{"n_layer": 24, "n_head": 3, "n_kv_head": 3, "head_dim": 32, "norm_eps": 1e-06, "rope_base": 314000.0, "attn_scale": 0.341, "lr": 0.00237, "beta1": 0.9, "lr_head": 0.00555, "decay_shape": "linear", "final_lr_fraction": 0.0, "batch_tokens": [8192, 16384, 32768], "train_tokens": 128500000}
Each number is 500 + 40 x the weight over its row's rms, rounded and kept within 0 to 999. Layers, rows and columns count from 0. Numbers have three digits each. The size before them is the row's rms in percent of the matrix's.

# layer 21 MLP gate, 256x96, rms 0.165, rows 9-36, columns 64-95
095:535410448485548447511452491494428524515437514475521533561438499504496551513409524499518508495497
103:480502567523415521493498517532501474462498485507534490502497482561522477523466532486500565452495
095:513480429508532527471587536524479511464579469552531499500482511493388460500512492477487512521491
100:572503555513481534560534536476552509531501503527472541496458487558560447482503431488503493511505
101:552415578517585461575559603509447530517485489467529514491504542462543468615445534471498486505520
092:495520421471550458479519548449574480502518396476469533474480492431507536475528468495569473573523
107:508484496455534470513620523533487560519569540503499462467489482488497488550451428504469451448543
091:548539516461475550495486554489437471478439501518501514512506483534524474483529507419505500462478
103:452482493510490556556540522537574516461470490553508461511496533541471501510490506512505513495521
084:560486450513513506513460536570533579431514520487506523510527479500497457433524506496520520520482
095:517489503464531477479487489465592501550437545505555443511422495527402485446486524483497420473479
102:517608478577489479509482489518544572505472484516501550516497499430519437517546492504512415615448
106:508460492595458539497509473510472518520541520475521505550509497549464476452555502418486460477495
095:504475552484539545500550499518536486459491531382583553524530495530459478518542542411552469493467
099:563482519498498549495530486518477474467457430421451532540500485577524509458492425420550481473476
096:497528439461542523514499508525541546533534475569509519512477544516481490553505569460523495493470
094:512516536512431480511459488525465523417483486558480487518455511535554542459488572551430473610526
096:470485575492568442525477453510501539506454548458561482465503573516451477492515483467412520518513
100:449483494435553467486512508556480527442561435555453559558509495520482487483541444504566513456502
096:537509491480513559467461460500499501474540473484510555552520519592472485537552512478556456547499
101:481491519508489493539555507501508503520484510524438525517470485478478517463544440524591481537478
100:490537520543551483515546570471481484525423518470438494515400538489521502429500505522485466507555
113:499544513488581439455517502474467540492477521448473523515433602563522506551535544524560460486547
107:547494472441474528567583599457485546529514557488490558491466528541499504422475573482469504472524
103:518523542545511523525427510486445549549507490419426530484504540468474564495502557465488563499553
099:574564521498489438556591511489452544541564462492519565527509506538437472408479486550396467493529
103:501515544501477517474504484465577549471471518497475522504435548534468539472511509545549486557524
098:528471452467470516539505472506494537505533541537534465460580428501465495422516483476522447603521
# layer 21 MLP up, 256x96, rms 0.167, rows 9-36, columns 64-95
091:467508471451497490475487511498482457516476434453488423490464603463594526538427493517556571453487
099:552539379433500556450457523502492481545539470483491490483508521483500556433550525539436475565489
091:443455497544447474481518515484500503502488501524499447399463436469484535560498491534475604474578
104:510532473542436564534554523480497445526495584466419538519470542500581519480559476628464504479488
096:539572549479484561469471479579515518494520603520442516476499466462517507427593491553473495494496
098:497508592536526570613507522537475506534455568491530517471491490473461490518518475495467528515559
104:494429513446446516548489559481450461488483496442507560553509531542488514476534471545535559456415
092:485520484436426489546509477514483516489495477472575484495481504464526528520510494476419521502509
097:444513504473504525448520438479548506528555481436425549444535472444542465518491553487467531538517
109:511488498464545503469480497579474430443478552543512469551537563501477450414549453555501528529406
093:525596516523451497579529448470487461448507496461528534524451513485492481444494510606402532520519
098:516490507565538526506488506515466505522424512506558458459543461421548496436509512528441496515494
104:495494462430511534536482458558564526544577457505429586483477488501513439478595486455485495546562
095:493561583455476490523469496485538511492433585544513511520529477520517532503503521474527519449453
091:527518501500519529523533475545488506433493526509499476487572523525553418447519528462448478465512
092:509594543481520504526550490460566526513537557564463475533440510546464508469474525459517475490435
096:472521488517583506501469550481474555410549550502505535547449503483505446571511533485491469535503
102:484404593529507516552515499565471489468463523471486511570507508455496553490580450481515517528471
095:470490536470543573479522520478438400437441484477554501500466445547553478481529498488535420541455
097:592527446413509490474508522544410519509542458525477511513460502533566476475563485500524459562503
092:562530516530521478512529442481489518403528459441512524490420531445487597487511494450526528453483
094:397425497480485433541506457499534461499636526466497489433470516474499447505486516598490486555536
107:449500564526477488520570520627503546478547492437411470489468551542531537500539511567493525503455
107:473510533507479495511492442512564480509592432458527485527488565525468487464493501466500492544454
106:491498484461492487488464465471445534486465461467487512467491539557545527469499542509473427460507
100:476563515557461440535500500503502490536426544470599523524505473477583509554540548529540455417522
099:525534490495511475487490544475473552606454470493551539477562575479485452557519516562463469472547
098:508492560581481530513498512470534448464491467501536543426496524441473456467499534502481513460534
# layer 21 MLP down (transposed), 256x96, rms 0.217, rows 9-35, columns 64-95
095:493582462564509493515460527438485533472460462463431459507465540475512460471453497474492457433511
097:441476552437491553518525502543502501496432445505526491538523569507542501542595470492509471522430
090:528459509506548480524619448478517447525526518569433462460500465540582505503567505495503510525475
101:510521484515566585569466514591459460487524563550512477490457545561522455519479494508525476501462
100:516460645516533498501435443464525456488475439475477485471494453494470515514504534482503470497483
098:508565515512524481514562620507495544525505521477544500520430518537469496474549442531513491597505
102:464514493499523508569502473446498588501495462536514508489499472429530514470444436528433502532480
091:532463442540542489484509435436514554535458517488444458445567495438492508497502502473494485583486
099:427548564420566493591548444496545475543512429463497484499490442501470454497521481430493528476484
106:454502544460523501413473525497437469503518544550508512501510534542511426552470453462490507491379
094:510486438505468482435491551513528506521450572492462480476514639523538541601466521449460493471468
099:490501568506483569491540479495477510508513485525526518539466477479450437512502488522479527470482
106:464475497515518535471482514507533459494573471476547492435511533463460467526491533513474466544502
095:527537480549522494525508560539534484477570519421499526504555475527484521467488466496447517467495
092:436516472468516412518482520528490492490466509465570535482506514507477474479447543497520518514439
092:506470502545456509483550428463463427443451541451469483526490411553453503503503486526558487506556
097:598464521530494526515548393505512450504513401435491532446528493487444475518491463455487483463507
098:449480453502476500528523512508481566428507565479508458447510494510425465543498509514542501497489
097:547524530511525479471475425470474446513432460550522443481479563517440512421479505573497488480540
100:447393465481457553534542475474506553543451480517520512449490477505531512543481542437478481490478
094:459500519574596485494501554489566485483498533458479511515473447478511516477575484483488525479476
095:463506448498354511513506553496534472524466576540534480490458460523521435448481534474594509493500
108:498512502456514494520546541505591508444537523447519567500488545486563590471503525527513506486463
108:526513495450494502540507508476506480500476474489536526465478500467517442496571499516498526512546
106:507531516583481519484458587494436471514438518505465499482542561501453515512520444401502447467485
101:486470521503515452466501469509527475468514487421482563469482522535459478490590429502432463573517
102:575500565421498489482502501502480542468474490421550458375565459577484523634565533452530502545538